Each number is 500 + 50 x the weight over its row's rms, rounded and kept within 0 to 999. Layers, rows and columns count from 0. Numbers have three digits each. The size before them is the row's rms in percent of the matrix's.

# layer 5 MLP down, 256x704, rms 0.0874, rows 238-255, columns 528-615
107:428479466563521530446511577528535525435520549443626437524468513562458573429453571500471524505450378580432539519419444439439494533496413512528472490461527528488436396466550525482423396424453512532437482525511580511364521560561607481527472585484581553535511434490502
100:437382485426563410451527502550521482448493514478481567539502590414523463469413467442506353561515477526512559522548514520489488541509549470472547552487473557485512437520545464531481541517402495562510566475513584484572552483540470543519544542492501479585569483543542
101:578475492522513495534480515458535423456481495421447541567465519570467538528417467471400466513476461473433506513523506467435480455568452479533542464500564510495505510616561491496567545513477527572591448607469556555500530548562492438449463562531418489475561664548461
096:473519463497528494578417569459499410563438458514575471606367528483424445549477340416405444467478457475589482521497426519524521473486465460532498467503449512564468550476575536468463513488570572500498528580572509445456471499451501529420493421431519543478430461507469
093:468539526549628464468397436488609446496523519526406508460530505534489489569488528509543524454583563496503575508532455423661488455477536476421496534558541523464547514498491510556536504493512477535492531518519562456436529513457498414452479521596537500449503495518461
100:561439558558499498491429444508478460532450480444452498526516607544523570513480566458483460570438449390420522477421465495511470410546504589598500457425391456457515505549497495547532460556517462543407449585490504586471513593502497464477620475445516446448500469415514
097:406464503500472464465591534587553413539518429489495384466539536456592423544491503431482414469483546540585530508453491548468558459433531437481499558457516444482443521494512507495494494510549500436509534457448451529492565480491572441478473554543524488509551466429473
100:487523495414551512555475476499491484560528510482491471542566574456532531560521562559477450405489552557497519495512518478456548478486535422433532466560471504412545447445474480488521445528522432485442499574457511515477502540479485567541456442579534510547494560544484
101:542485515528475513539491374549528539571477543471499489527449504485543463479520562534550581550513501560475493483486587459562420497557550558478484477535558418528573480530563550482469530456506552488511492457583418508455575448530483449496466532436452498567508574520448
103:608583542513568524484569543545560530464497542506462479396536501593476590470510488490479517510570570417428501513488475411484590532475465579549489526475588552471563543560574420463520514443497498479503464548492395408501537511533416555558366520523399481503600509511469
100:429382525419471480520494584530413427555537549474478497480514561560550471553498593335458620466535544623512490607516477474506553478479507602558425513523411428410549530425413522400548511537526501521429537496410525504462546517514541420466529482523496535516441472470422
096:461472490481417476527528477523526440413520437495538496551460551428504551504465475521485493434524528564450552422441501507558483490496555440522464476490430538467528410463478563513444482521489427455526531539487580501492469454593502439590464590584500585436495508569457
096:340496620549538451508507508452469491489581521510507460533544583468439530539558454536476529517552484535535470576521476516485469518451543563568464451526492593372552439453398488475505535460462527429455530508491472489558519467489538450488489492479513424475470545434530
101:562512443484568509588420506565599439506556556529538510596551565489452527639471538476583519460467525542503541506416455578553566482504574500543549511429531494483611471518603476551485579521485582507525495524520513473465500501426457505527561478375479483423492510432421
101:520489523526467474455579482554537540535528512507437551477460553451458472527431514526470471496422509467494538513530498467545407502539468497543527412586495572448573574487440538494467515562464468499501526578547471605436433527456482579432530440503478553468406455493458
096:504509518571470470548601545492496479494545549484477464476509476535512551511491551502563564558456505519495460578422557497507512486509386567569464438460546537571477506532468519488510514504461548548538561534531527513530496515541534501518507433405562481530482558447457
093:568539510463438562546461454455569516502485565479470458534442517450594551524477575443559576473490503486480505545480517515548473448526395468452457466541558517502521545460456480590575549441500501471468438497473547510387517438368464561415542479434491389493456576502558
105:506530509485550508553490547515458560635534534478496431451508507536527454579486515555501436465554411444468492496512582499507582497505439571561505554544551477423559443581470453531455432498440522490469471511488477523521501543457589446477490532355536507451416537478518